Weights of a small GPT-style language model, trained from scratch on English Wikipedia.
Architecture: RMSNorm before each block, no biases in attention or MLP.
Each number is 128 + 24 x the weight over its row's rms, rounded and kept within 0 to 255. Layers, rows and columns count from 0. Numbers have three digits each. The size before them is the row's rms in percent of the matrix's.

# up: layer 7 MLP up, 1280x384, rms 0.077, rows 1028-1044, columns 128-255
# down: layer 7 MLP down (transposed), 1280x384, rms 0.0684, rows 1028-1043, columns 128-255
# gate: layer 7 MLP gate, 1280x384, rms 0.0755, rows 1029-1044, columns 128-255
up1028 100:116145136174153132115174119131130112138121147087089162106139128100155135134066108129087139139133085132143138084143152134134146104133127143133134140095163069162122100148101066121137092108122093113110112109144125126112110121149095169148091101116128166158118113145098155135115143103142145129109114169102079169074098165138127132080109133139171126091134106135100124107172152127106114123097
down1028 097:126114109185130113112112137086112106133128109185106156128136125090142149095117140101087150121123122118199103116126135096087113151136158147134136127098114118130130146123141134164115146113129113104115106133124133108132091165136152158125114104135123104127097135077131098120078135098133092107170105175137140113130125130132138206108113124152106125117108092121152100114113116163150157167127
gate1029 103:135134138146095115148111150086180123126140095126134154081114139133095111151103154101147151135126139131107138152122141135137122123106145136148095142139133182121122101132119141146111150124162130153142119123133144160125110120153078110102113088113101127084136113115062108107148118149116145127135123105139122135113092147133154204134138088125139143138097147125138143145147106159132046152126
up1029 107:136139108154121125151144108101084107149117124147110135136093183157117150163135128123128124154141182131136111134129104131129113110121100141118115106105125154121120160085126088163127120106158102127182146129126144168134115117165152102106119108136143163094104121115178086146101109088108108133111146132125168129159122149150086094181108155123106123120126176126137141142144150191146121095103
down1029 100:108115118103116098099117129104140127149118123131126154100175107112129121124108147152079112159130159161107127146112116094110125128144130121148111147115126120122102132100150106191080151106133093135181116110124154134103115135135102133145121106130108109164108109101128103120083173146114107132174112146119138108118125109122109183139153100130140118141133177124134115114117128198135112142119
gate1030 103:131128146150092152086127125171083138111120103111127112121112132125107157137095125147077113111125147103140133105114148084112121104108184143148144116106110140126137100110149127148151135132131163140096096122123103147166095137090126114137139148089129124082091163142169131138149105170122153134089105154156116168129137118156142118131126141109142161115182125119186144094147174091142120145109
up1030 099:131102131090164147150147125121130135134126162164143139142157141119140149123127156115095148136125101155110142122142134130133130098118086122144082111137081170111099119101066126140156114113162220135109191138122104119120092103144132142154106099173118100108095103169142139101147151149125114145162136159101123097180129137135139125130082123151117145101144118143144135129164120182112113118118
down1030 099:121122113126171107150114139129131138133141092155136133143094123132105168136088102153119102126134152138104150135124113173113135123124092119163169137106152127141126161112095150085170136108136151097152082135113152150102132174163065125090143125162093047132129143130087112120161103121135142102126108128129159145126107101157139123117108101117112089134126086166157121168094143126109124134130
gate1031 102:112123156127105093125147118164117123125106143144144101109158147111157149168166138140157100118126095119135147120137133121108113132147135133077134156115097135106142154151156158117128122162149153112166121092158103128102093144161106149118204105123128104114107128146113128144128158098124116157173094164132116110136171105129119178131079115129119122110105144094083140135107132142125073124150
up1031 098:148114130147163124111134166113126095140130107148163115145148120108092147164137125145127102130149089135155142122095121145084187158122138103150109138112106099075114175129125141096143146128116155130123118138119134078118123172148130105135109132141128142137101123089140101109143134177085114160095103139133176133139144134081149117104124152107176142151101116135111038129127144077110153145125
down1031 105:141145118090132138126117146103105139110122120126149075154110160117135135097139127143148084110138121131112109074152133133104111112126164123161129154102138108127090089104144104090175105138138157112117108130137159145168134132116109126130164116138165128118160156136110099155131151150148145129119117149127134148132119111113076152125134102141108096107135127103105117088135118095168107143161
gate1032 097:104227111115132189128132121076134121114098119146092101106132137126168140163118078176162084112104105118148108092092117088098121160134157156100122164092108121125089114093142170104147118162112164132096109114118099145134116152159131170150132140108107116112099136119138123144126117142126135127139091067136147145109134139105097126122077094083136106150125130152141109130187126145107142173112
up1032 096:132148121118098156146132112120135098114127162103086114152133164169136123103109124144148130113103133168097130126132142100130142095084125139178129140098131116105121170124142113063117106166130170095105097142166086137095124114138147132118111149128164156146113126130127128128168121138114118145106141105140109116144146149115122122144093107138141125131126112126094097165148088127084117118078
down1032 099:087103101149123152145134088099077107142130130101109108093161107129112130101099069165127094130141121118098127136171141158170126074117105095131149145096088146120154139173125127154142107130133142149112131144146100144129136148164131130119104119112169148135107125115185136139118158116128125111120163109085104145118119140140172124071146088084115126150125127121145130117132096146109085123135
gate1033 102:117110144142093118129077162109118140149141122159106119139123157147157148157120132153140154100138137124138074124099108136094144143142114114129140129136122112114167141100159116152112145146141150123141156129102128099095125098151125166151161135150116138084115138105144121116065120115122133158187103127129087148133111130100082141114130103127143125134109124129181151149084171164099119142152
up1033 099:100104182092106138132130142104129119175162151129122144141106169179154116166092134113128159124123128125152092151151135127139129117101108118115142105120130118129157116114126137132137182071109137143197130082121136106131131136141103093167147130170090152134149189095170129145096136113160123128147143135134109162108124109119113143109117123101110141076134142123132118141116133139107127097134
down1033 096:140183096090110150137108156144094109134138124119153096131170096117110109084119088106112115139114110127135105121194155108156142136105118126158150144142109124130139149164128085109146163140137151123148109150109115109151146113110107139134113182079123069153132112127136082144173089134116135156138148105103173093120098116115164131130105130150051087113169121097119120166084118083081150157189
gate1034 110:113138162105125117180125156154147103115191079124127118099126163113152154118165130135129131120135106112111131141114089149096133120119156131111109126154103119093124104132085159133115133143145113116113101078127140137139092137187146093145096130142117149116122158157105117126111193115124109146115158121128084076145146107105158110098102147095100131128137157138121186110116114142102112128124
up1034 103:118097114157134111162163090108164151123055141094188146133112115150142106134127123123091101103143197122121123064138126115137089143157127153116120161117169168169126109080091146083136114132102140140166111156121107103117101123111149162126137109160137119116102124175160131086129113105127145129120096142126158167120152153138133146163158104119159095162128078097111123157163128132104139143159
down1034 109:138098112072112097122118155112107154093102127145111168120101124120142162136137155169150121110119172148160081137109121094169123113123146137074095134122130169104175125116134126132104133119111118091157107137135154189148158092160119102070126160162160123102127164130153138145108136138106111138154106116121118112125108154134121167125163143137103126126135124149137127139142078134132120131160
gate1035 102:131145163108140125150179101139140146134092134073134108133171127141153144126117135102121123092071108113147158128113147116099138131154146131090134104143136127132111121175136130127154158164102137140150124166125163175139083144151153132127133143143151107139138086124140107142100142116143141135148131132146122148084114165149161140109108102114127141097093138117084109110096092123128137115097
up1035 102:094142152157144119097104112136115162123103140161112129124128136183144147107089111163104118132137115134127123149130109114168144125136126138109071117104135133127106133117128106061161139109115173120136086131088128119125118122081095151085095139084131076099116147151159129140134098095197138148131128080117139130122156123137089159123174093147155163132134121116160137168132109098140155180080
down1035 104:172096161107129129106131180123131141119106132133125117177091140157126122110118160136102110148125126115108146096118109132131135150124167119120110146196171149123140112118113104104060132132152131134096152159129126126138114144106171171115117109115146139127174127136116124104136156130109083115132138126120083173106149147158136119119106145130116197087138141115153133142118115118109082097135
gate1036 113:115147111090170088135163147131101113157095124112152098155140121146118130165130139094153162120091141128118135175137132110104125122141124119117141145163148105151107100110109157073129153119093138117113118096125094159086137085084121120132122118137119135070173092139094079153117142089104135127089167126119101140146159143149123130128140127132140130108177125140115164131156127080168127139097
up1036 107:153147128094119113151115103142135149139128162107141124138137150125114124090110128104116137124139143110175141133090095122156128164142136081125148108119136094122124150123139162095165166167100094119088176079119127146130139121145149145144120084090108135132093165105164126096155144114078144082151140153116135131104136118115158113155079130125100083128092155113134176134142121135143065125154
down1036 110:149129132119100154142100142104110130084133134131090164145117092146153139074140144145124115127136141113135110143106137128077105105121104084096121083105172115143141119149146110096099103070133090143164144093109099118133128149073125146157133176129138171129093150125128099101125077185134168161086127151095099133097114147158126143097160116135105124143118129100122161102114130119140126181139
gate1037 090:135133103122104131119115124118129131138094136124096125179172182123129103107109159103132133132123090118123115100183204170175136095117064115107160136141128161130150121114098123181137133119067107192150102118135131091144144110138133117180131081119103154125137143129143146156146121138152106120142123155190151137124125085145137101104118105166143075099157111117119108157118160115099137123164
up1037 098:157119156107142156125100081129137119155109165128148129139105157089106173133161117134129143141132141143094138122105134110080135123119104102126151159112163130144120090117144127115101160097114153087119129115147144179114126131130139145109144146131179135138100079127123137105129171159128106159100143140104111141096140141110136150067064182139107145102133095144116101126163103105076111142123
down1037 087:108130103160159132141156074123146112094166107136143089128137128113123082070105119122160108133145115128159134154141138135145148145131115109120132093111142151128116130097107136097141104134133091137154104139132106124111152106133159184134093174091116095140122160111092133129152109106097136139137157121118171079157123140133102172137133093120107158147109127144108126197086107111158156151135
gate1038 101:141133084143132124118136147097109131108106138154121096131075123140141114145181121130131111108147120100128100109154190127127141118179156093125185183127103083094094124117153124119110164129131107109107135101100130119134112123157155146127135126106161155084137096117138117138124126139101143113130133133120151103117110123145121116114139101163175155136081145153123167196157147138118157161165
up1038 101:144103156113123087132129119131075106130117110114114141173112088140154112141147091093138131163156104146147150112145125099159134115118093134137119115106111110126097126143132175132170130124129145101141109100099129162143164149143138132139161153089127119130115148140134132150063100108165155184149137114127124112156146125116143137119175139135181134131179139124101103126145148149141119137115
down1038 104:127085112125151148107105132132137134078101144173124098098112138133103140104181108121150112113096150082141117120071124157100139109144139101146121158099129071138132108101157139092132108156111142138131139121128157113130145116115100098137094098112171101123156083174132157136088119135162123166138128137118133115161085139171140165105133064132145114162118150131131161121094162147128130110114
gate1039 103:068113156121094159132104139145115104109163107134111158181139139101159111164100125078098110142134122169133116146160162075158125165148110120138133120132127113114109117105125131180105135162145119112106138091094134096115149087122125113134087138125149106134118158150162156083156157097124140110107112118103118164109118141116086130161133162127109091139147142138137135143111147124133134168153
up1039 100:117142125120120135150141141138118110164144131126124132121163126116173105127143126106126133132120109155139115127122114113154163145154116157115138134097146091143112084065117142157115190131108151132116108106104190115158122133156132126127133101157120114093148153105135124160128139082137101121144160098125117102105107115171085115134122175142148137118146108102134103134112143129115119136177
down1039 096:138121150113157166127139142108093132144145138140063133186106126118134154094102115140096139130149148092136122132161116127122124153095115153162191132120094110158128140096153124135164121118134074158126114145124118118132133132127153132136159111151144057150133117095143121141126140139135151173138184127143142119107101083136136112154145133099153121113135083179113135115088133088114123149125
gate1040 101:170139131130098149199138131108106131073128140081121100158129155112121114168129097101114110131158097108111136110157090109141107140111091176191100119126088179107122167126079105127107158130136095104084126104079120134131126099101132134139129125117137154138105094157147134151126106089163106114144122144140164129134092113132157142082137143101098089104121130162183129134139120134101111147163
up1040 103:096150142127145111154122163087110118102138097144100130111138099154114139114116113109130132108194139093146160110178110104149154177113108135142121137160136106094087121118147110111149151127134108149107147144140134141128157121128124159111109113133127161137121091157124149155143145098101107128114117132132132161115136123105080146189163169138104108110115116116125112181162106136150110161096
down1040 100:168144133146079133146153114129114129139128147122137131147123155141108123091168086135131119123131098123119160063104114081123135107130112159121131100127098122081126129122144101083147127153077133147094143137154126113111130129130122121143120156133150126133135122130112148107110127152131160128088152137133127136097136129099177189099143137090146122112180095098165175122142159143138112129086
gate1041 096:133168148137143150122121105117169179115155097141129132093136133063100123125153118130101115166095133146140120117112157147099160146136131129118130078201153131093111154093162124108142128111113126173155140138129144138113142167095125123127108094079104103131163099143144124123148136204096140133125142141143128127092142137107142160099102132096140104139128122135143157095140143168111089094118
up1041 100:153124094151156122121127140150139157130132149111100141146128112152103106120179138101117102153152124113140139162131143141078126103116134137149129147122101128152093130111138137097128160096126133102122150098082114172144139131114062173136107162152114100118128141105091155128141131129175160113122127131082133107154117128147155111124126133143128142157121138073112129140140113134082130122131
down1041 102:095130108123078145077166150111070135137148096178128154163094088109141120093115152146143098117140138110141076121132157176143107152132143162111140127140188129143099117119117159129130094118117077148114112132121130077138107154112127125100097075118138139120104098145134116126140150090115107118138134112103121189123130091123133146134135127108120098151107118072120148163080141141138156101124
gate1042 096:137133130113142137143120177099087123134106129090123106087091100109116139150140098135082149135099130176143145149139176152142118103132149125152167147105108128126098152149135113075169136083086140153161107148145149140116108154155177113108096187124130085113152090142117118134143159108124099150104124098100105110125118133090161104126132138111105135140166155095128151134085140149081125152124
up1042 096:130113128141142140121109136142161103156095137121094117135127118101138127133166138108089079134148114172133134149140107130142156162145149120126112156167113135178094093133112175126109181150125178149135089179115130131092102121103130118133130108098109096088098166198131132133108117167102168093111129122136163106114120124128097109161095097143126130104133135144130146125109107161133163121159
down1042 097:121134137087118129114119194106139069132110119134125106114138103136112089087131128094101133129180114138131163123129106102166149128096111155108131135138116123148158104109096117135133165126163133128149108174147105109146177111165113145162114105106120094122127111114136113132135137158130110133127143169084123097118118164170111076100095160113140157151112165113142154120147072093087136120102
gate1043 104:110118061131154133082162109120093136133128132110117115129122126138150116105152123121138146134122100139109127128099084158151160147137125124098146163132137092099115117118120129134098144144138079112192119121127086145120131127140149133136140119117140129118126126082098134144153123144183100093111155137134115088105131145127150135153091144128096116146187173135132129110137106121179095166143
up1043 102:093149127152153140098102148155146123119135144138194134139146119148162151135100134097121110163125142121145106095145100161157125121099125133103065112138092114110155130147124107109140184097106153122111125130162126117090139111101156103105126058168125164103098121137090140108169155140122132117082125143143120134112114095136133087094113108090102136119128085122137109123132163135129122176162
down1043 104:135170106150104125179100154185181100146125139094100077185099123134112124175134164133174144077128119163145151184128090126110133145128108116114134122133109146089128106138132133089075110135127123138101101163107099099149082145155124135131136124132101152139097139130095085120123125176081134183137111118075119161150146141172160112115134122133120143127105132087120124114179110111123122081148
gate1044 108:139166141096109160102138125151166174108177111182111114138127121134140160147127126128136087146108141102138125151125130123113151113170144109143128128141117114144164107132123118127097151115157090164113133118172130095123088119139108138148140141095107135135097143145121092126131143113156153140149113115106189141107069101147121118145092106120168127143096134107120154084131124118126133113167
up1044 110:123155154146137121100096088112174131163141189070148146161134162156143121114129120128159105154100167135140132158169069150153120110081138111157097149118124140128099112129135136094136141112189152108116152113135144108119125108072132124107121150087137115140084101132143127174117148098166126161129130155109149116120136089127154125128134140150146137130120137169149133139161122104134154127142